Each number is 128 + 24 x the weight over its row's rms, rounded and kept within 0 to 255. Layers, rows and columns count from 0. The size above them is the row's rms in percent of the matrix's.

# layer 5 MLP down (transposed), 1024x256, rms 0.106, rows 419-431, columns 128-255
size [ 94  94 101 103 101  97  99 114 115  93  98  98 100]
[[128 145 142 156 100 162 148 147  96 109 124 142 101 135 113 123 141 180 115 131 148 132 101 111 123 138 116 110 174 104 127  84 118 104 151  83 126 165 114 170 103 121 140 137 141 148 145 160 123 140 139 126 124 118 134  93 154 134  80  88 156 159  84 125  81 162 141  93 110 160 113 110 142 148 128 127 121 112 150 112  78 108 129 110 124 125  92 135  56 125  77 117 120  95 112 170 142 146 134 164  98 147 111 154 150 171 161 137 131 117 152 147 151 124 138 125 126 123 110 100 115 104  94 143 104 121  80 116]
 [142 110 120 157 164 183 145 108 133 143 127 136 115 152 132  91 120 134 127 112 159 121 117 159 131 139 133  74 156 159 166 145  58  92 129 124 152 105 126 113 151 177 144  83 169 118 154 101 163 111 152 110 135 165  64 147 113 124 129  99 154  81 131 142 129 153 127  91 110 152 120 132 124  88 134 132 140 148 120  94 115 119 163 137 151 114 134 118 104 125 152 163 103 137 103  94 117  91 163  96 106 161 128 129 127 147 126  94  95 131 113 144 154 139 130 126 138 118  95 138 127 129 172  94 166 123 114 134]
 [ 99 117 141 105  69 148 175 145  91 107  95 120 149 131 108 119 120 105 119 147 142 125 156 158 130 163 128 110 154 155 121 125 125 136 131 133 143 116 151 104 136 102 163 137  90 118 129 137  74 171 151 101 118 125 138 126 134 118 143 109 126 183 153 116 112  83 140 141  72 137 143 112 133 129 110 104 115  80 136  93  94 114 165 159 159 188 101 133  92 139 137 119 148  91 138 135 111 108 135 131  81 138 162 105 121 177 134 159 161 150 134 175 136 113 118 104 121  97  80 103 140 106 108 142 161 106 141 116]
 [127 117 120 118 132 128 127 120 123  91 133 189  80 131 140 136 125 156 130 172 121 145 133 131 107 163 146 146 181 106 141 114 155 111 121 115 106 141 126 143 130 135 136 117 128 142 117 136  89 150 162 145 130 164 101 136  62 130  96  64 105 172 124 169 157 151 169 113  88  99 132 134 134  81 115  91 159 144 111 130 159 119 134 178 145 134 119 126 125 112 164  96 153 117 110 130 134 107 159 133 133 152 108  84 118 150 118 154 116 126 119 169 133 133 143 144 104  95 125 128 129  88 155 176 121 100  87 166]
 [122 126 140  93 139 142 122 170  98 104 142 128 133 174  73 138 132 126 128 137 168 139 123  93 138 136 138 109 134 135 158  80  80 150  92 170 108 113 129 139  93 107 122 164 129 151 136 113 120 128  87 116  74 138 136 129 135  76 152 115 138  97 125 140 129 171 122 169 111 142 118 146 132 115 169  86 143 128 131 138 142 155 111 135 109 122  96 117 108 119 140 129 117 125 160  99 107 143 116 130 111  92  80 168 108 121  82 151 206 150 148 156 125 124 114 147 113 151 114 138 160 173 101 110 108  90  91 125]
 [ 94  94 143 113 114 143 129 124 125 118  67 142  89 131 135 145 112  83 122  99 120 122 110 143  89 105 175  61 137 122 137  95 166 147 109 103 118 153  92 143 113 132 141 125  83 120 107 144 110 113 106 145 164 110 101 131 139 118 184 100 122 134 181 121 136  97 117 119 145 111 128  77 157 144 178 146 164 136 121 124 141 126 140 128 121 144 135 109  83  99 160 111 117 144 119 158 104 111 149 182 155 141 110 135 110 175 102 152 109 132  95 126 145 154 109 139  80 135 152 168 153 152  94 107 125 134 140 104]
 [125 141 175 102 106 100 179 145 146 159 163 129 127 125 139 141 104 113  97 168 124 159 150  91  85 135  79 126 135 149 128  81 152 123 147  90 122 119 157 101 158 149 180 142 124 148 118 106 139 119 119 129 123  94 126 119 112 147 125 111 112 187 131 115  93 149 146 123  69 174 106  93 114 113 165 128 138  85 120  99 128 138 162 140 134 128 115 139 140  98 145  62 106 115  97 159 105 133 146 144 112  87 133  90 154 121 104  82 148 110 166 137  86 170 141 159 114 100 130 138 117 127 159 136 120  99 154 141]
 [136  78 141 141 145 107 105 104 116 125 126 153 126  99  95  91 119 121 162 103 141 151 118 103 142 129 110 117 115 102 124 133  94 144 155 113 135 125 148  65 126 157 128 110 113 145  80 132 135 118  79 140 121 143 159 150  84 122 105 187 174 143  94 145 167 173 123 150 140 105  99 122  86 124 144 140 131 125 122 128 123 137  95 112 161 104 148 160 132 115  65 151 133 138 138 103 105 164 154 130 150 123 113  96 143 126 120 110 122 126 115 104 119  94 139  82 118  87 102  92 130 142 111 114 111 128 113 163]
 [152 131 151 114 157 124 104 143 118 129 108 131 121 123 120  81 156 151 138  96 118 115 138 110 126 150 166 144 116 167  94 107 112 136 111 143  96 123  95 107 111 126 183 132 139  83 121 134 132  93  91 141 151  99 135 131 146  87 115 140 179  96 144 127 128 100  53 112 150 157  96 130 133 117 139 133 137 119 131 138 115 115  81 130 123 127 116 120 131 142 189 160 118 140 161  70 127 135 103 112 118  94 136 110 166 101 121 143 141 118 119 130  96 114 106 156 125 123  95 132 154 111 120 166 104 173 103 100]
 [124 129 117 184 132 148 159 114 126 125 126 157 108 116 156 132 175 133 116  81 104 114 104 142 157 119 111 122 122 134 127 128 127 116 118 129 139 154 141 127 139 144 112 109 146 135 132 152 128 136 131 142 168 129 129 180 148 125 149 177 119 152 104 177 106 145  90 154 135  98 129 164  88 116 122  82 100 193 122 104 112 120  86 140 139 116 116 122 123 180 132  99 116 137 127 124  60 120 205 135  82 181 175 115 119 126 131 128 147 161 112 161 166 148 129  97 133  96 112 101 127 141 129 110 126 166 133 132]
 [107 170 168 158 110 129 139 165 112 134 140 105 129  92 126 130 129 164 136 143 114 114 139 148 139 182 162 181 142 139 123 102 105 167 133 130 110 158 148 147 117 131 169 153 137 162 144 107 111 140 136 146 141 128 111 108 132 119 106  84 101 158 107 100 114 152 125 110 138 116 157 157 134 120 119 123 110 155 127 155 127  76 144 110 141 153 170 118 142 141 132 131 122 147 110 118 140 176 133 120  79 110 128 140  93 153 115 160 183 124 119 102 153 170  98  82 108 151  80 118 157 130 157 127 134 135 114 148]
 [126 135 142 114 131 110  88 135 124 112 168 115 155 132  85  82  88  70 164 183 136 130 161  88  95 155 115 152 160 121 117 132  83 130  88 108 111 145 177 124 144 131 101 146 131 113  97 142 109 142 121  79 151 142 171 149 143 119 107 171 120 180 127 138 135 147 166 139 138 100 124 153 117 105 128 107  96 122 149 155 154  74 146 110 125  93 141 125 141 133 129 142 113 156 155 110 118 110 116 158 157 124 121 124 140 143 115 161 112 151 106 148 102 143 109 116 126 175 111 129  79 121 159 130 121 130 100 108]
 [111 103 116 155 101 157 143  99 135 188 112  94 128 127 101 123 164 122 129 154 130 124 137 148 113 104 152 124 133 160 108 114 118 123 122 123 104 147 153  84 125  95 152 162 113 136 125  96 135 124  94 111 124 134 135 170 158 128 152 137 150 138 137  87 125 101 139 156 149  99 133 114  93 144 133 137 109 101  87 133 156  93 175 141 142 138 114 111 129 118 102 169 138 127 149 130 156 110 138 133 113 150 144 188 110 113 141 133 136 125 101 157 148 135 118 123  92 151 148 135 144 113 108 131 173 128 178 113]]
# layer 5 MLP up, 1024x256, rms 0.101, rows 420-431, columns 128-255
size [ 91  94 100  92  91  93 107 110  85  99  99  99]
[[141 192 138 150  45 142 101 210 118 103 155 121  90 100 111 144 103 107 139 156 141  91 152 150  78  97  87 110 148 107 120 153 111 139 132 142 170 115 128 145  98 148  86 120 113 155  89 104 102 106  88 131 121 134 158 117 134 125 152 149 108 129 123 147 111 113  77 136 137 127 161 146 125 145 114 112 169 120  99  76 134 161 125 131 144 119 137 127  86 139 135 142 138 158 127 144 137 155 109 135 169 140 165 137 148 131 148 148 131 113 122 142 119 155 137 165 122 144 130 138 113 152 134 114 116 144 139 116]
 [117 116 145 147 104 116 137 125 186  76 147 120  89 112 120 116 152 164 168 140 132 150 125 121 130  98 113 128 128  77  97 135 117 148 101 116 158 127 114 132 128 113 108 105 104 124 126 144 118 165 102 118 107 167  99 119 175 106 155 110 138 125 127  85  72 112 117 120 139 124 119 143 136 103 127  99 138 174 184 147 128 160 126  97 103 130 118 143 147 159  94 165  90  85 132 115 111 166 123 121 161 130 174 127 131 180 101 127 140 101 106 171 158  98  81 119 109 136 145 185 137 135 142 150 110  94 165 152]
 [110 154 154 123 131 125 124 132 115 135 162 103 168 108 128  71 143 120 157 100 132 115 125  99  99  97 153 129  94  99 182 144 140 106 139 125 133 146 126 143 118 134 180 113 130 148 123 121 103 119 137 121 123 157 132  64  95 135 112 124 107 166 151 164 160 142 168 133 150 133 152 109  81 126 127 105 134 144  90  92 158 134 142 153 115 110 211 114  83 130 143 121 124  99 117  84 138 111 116 162 111 111 134 138 135 106 128 126 144 110 146 143  57 153  82 150 116 116 151 104 125 137 141 116 151 132 126 115]
 [142  97 115 148 125 117 142 148  97 145 121 150  97 136 105 111 137 133 146  92 147 123  77 114 145 121 125 119 138 172 131 145  80 167 150 107 125 100 127 129 166 120 117 162 110  98 141 156 126 173 172 119 130 104 119 100  77  93 135  98 102 113  86 131 160 155 155 114 108 113 132 153  84 134 101  77 189 146 117 136 102 145 115 112 126 117 147  88 156 104 151 106 121 162 128 135 162 116 133 151  97 156 135 127 108 159 144 114 139 109  80 157 101 116 149 139 136 195 119 142 136 120 146 122 132 112 114 175]
 [115 133  82 146 142 135 146 142 105  82 109 131 108 130 174 103  79 137  99 152 120 104 133 108 159 104  98 140 136 127 113 138 112 121  79 161 109 118 171 123 152 121 161 138 128 139 110 117 150 151 138 130 131 169 132  99 116 158  84 167 140 157 123 112 124 168 177 136 134 101 119 106 127  92  94  98 113 164 160 144 121 154 138 105 128 162 163 162 140 131 102 115 160 148 177 117 141 140  94 116 132 109 132 109 150 109 138 144 160 119 138 142  80  92 119 104 128 158  95 128 107 125 126 124 138 139 134 166]
 [106 114 113 136  77 115 167 179 158 148 156  46 131 177 115 171 148  95 123 156 153 134 113  89 132 109 122 104 104 141 130 160 131 154 117 173 163 131 146 116  80  87 129  78 132 143 120 151  93  99 154 143 114 146  93 144 150  99 111 121 118 128 126 141  98 141 122 134 126 141  86 120  89 105  91 139 114 142 109 167 164 128  86 149 119 131 183 157  93 132 127 131 107 105 152 110  92 142 118 153  95 123 131 116 192 125 136 131 136 156 142 102 115 118 148 113 144 133 141 150 108 172 106 125 131 100 106 123]
 [121 140 145  72 138 109  82 126 180 106 134 119 128 121 143 117 121 146 128 158 117 145 100 136 118 147 124 185  99 194 119 103 117 126 133  88 146 105 125  70 150 152 155 110 113  79  85 128 131 143 168  85 120 110 141 126  98 124 110 162 137 133 112 126 139 129 173 126 117 119 109 122 118 121 121 143  95 191 142 118 123 126 103  98 154 136 151 175 127 151  60 128 127  96 158  80 115 158 129 127 133 129 100 126 121 150 128 112  94  98  97 134 128 131 179 108 145 106 129  94 154 119  98 105 103 156 143  93]
 [145 153 127 133 115 129 118  94 129 144 123 117 112 158  88 101 180 131 105 164 125 147 152 131 121 159 140 143 136 141 135 150 117 138 139 137 111 118  77 133 141 122 157 181 115 120 138 138 133 172 146  97 156 104 127 126 106 154  88 142 150 140 100 167 133 133 131 148 142 105 151 145 123 113 170 121 120 173 153 160 115 114 132 103 131 107 142 160 134 129 150 127 119 108 117 104 144 101 112 104 121  84 126  64 123 112  76 129  74 105 114 112 109 152 114 101 160 180 143 149  94 116 154 133 135 105 145 136]
 [150 125 106 141 128 116 122 149 107 131 123  84 116 109 129 175 122 175  81 135 151 162 119 122 122 142 140 154 124 155  97 171 108 173 151 151  98 112 153 110 117 145 124 158 121 135 128 139 125 143 125 128 128 140 129  72 139 111 101 103 118  94 172 101 164 165 130 109 106 149 134 110 165 105 147 162 100  89 139 149 167 148 150 128 130 142 136 146  96 135 129 171 138 133 129 111  73 164 114 112 156 101 103 152 118  73 152 155 112 100 170 141 113 113 107 146 147 133  94 165 108  90 111 139  61 111 102 153]
 [ 76 182 132 136 140 133 119  83 123 130 125  89 114 168 144 144 131  92 101 134 122 114 126 118 153 155  99 137 136 142 110 103 164 174  99 110 131 112 109 135 109  77  97 152 130  81 142  88 100 132 127 124 151 133 139 118 106 139  98  81 110 122 102 143 121 134 124 103 120 100 104 100  97 152  99 103 163 151 126 128 111 104 116 130 144 114 148 134 111 132 159 148 142 129 136 130 107  97 109 154  93 138 130 140 140 116 128  88 120 122 138 159 154 148 140 175 103  68  75 122 128 109 136 129 124 152 121 109]
 [113 126  83 129 115 112 101 131  97 155 126 141 148 116 102 109 127  95  79 208 149 141 125  62 123 130 114 148  88 142 146 121 138 155 123 107 137 119 148 139 147 133 110 139 103 127 144 144 111 125 143 130 119 152 166  81 100 153 175 106 163 174 128 114 111 151 122 141 175 147 109 122  82 125 119  97 160  85 136 122 159 110 138  95 141 116 129 122 158  82 124  97 122 104 102 161 163 134 102 129 126 117 155 164 140 113 100 140 135 132 115 102 107 154 140 138 107 139 150 112  84 147 147 104 136  94 111 103]
 [140 125 102 111 123 120 126 111  89 130 195 136 121  96 111 118 112  65 149 117 103 153 157 176 170 164 126 131 164 147 142 104  84 190 102  95 151 111 151 135 104 126 144 114 137 140 150 150 123 115 129 180 140 124 121 147 123  96  88 149 125 132 110 103  95 145 154 144 122 126 141 115 128 151 123 140 136 157 126 133 151 141 167  99 146 154  95 130 105 153 106  98 128 136 122 174 171 151 122  98 115 141 145 162 109 139 108 116 114  94  79 127 111 113 114 148 126 136 123 182 101 176 141 102 145 124 114 108]]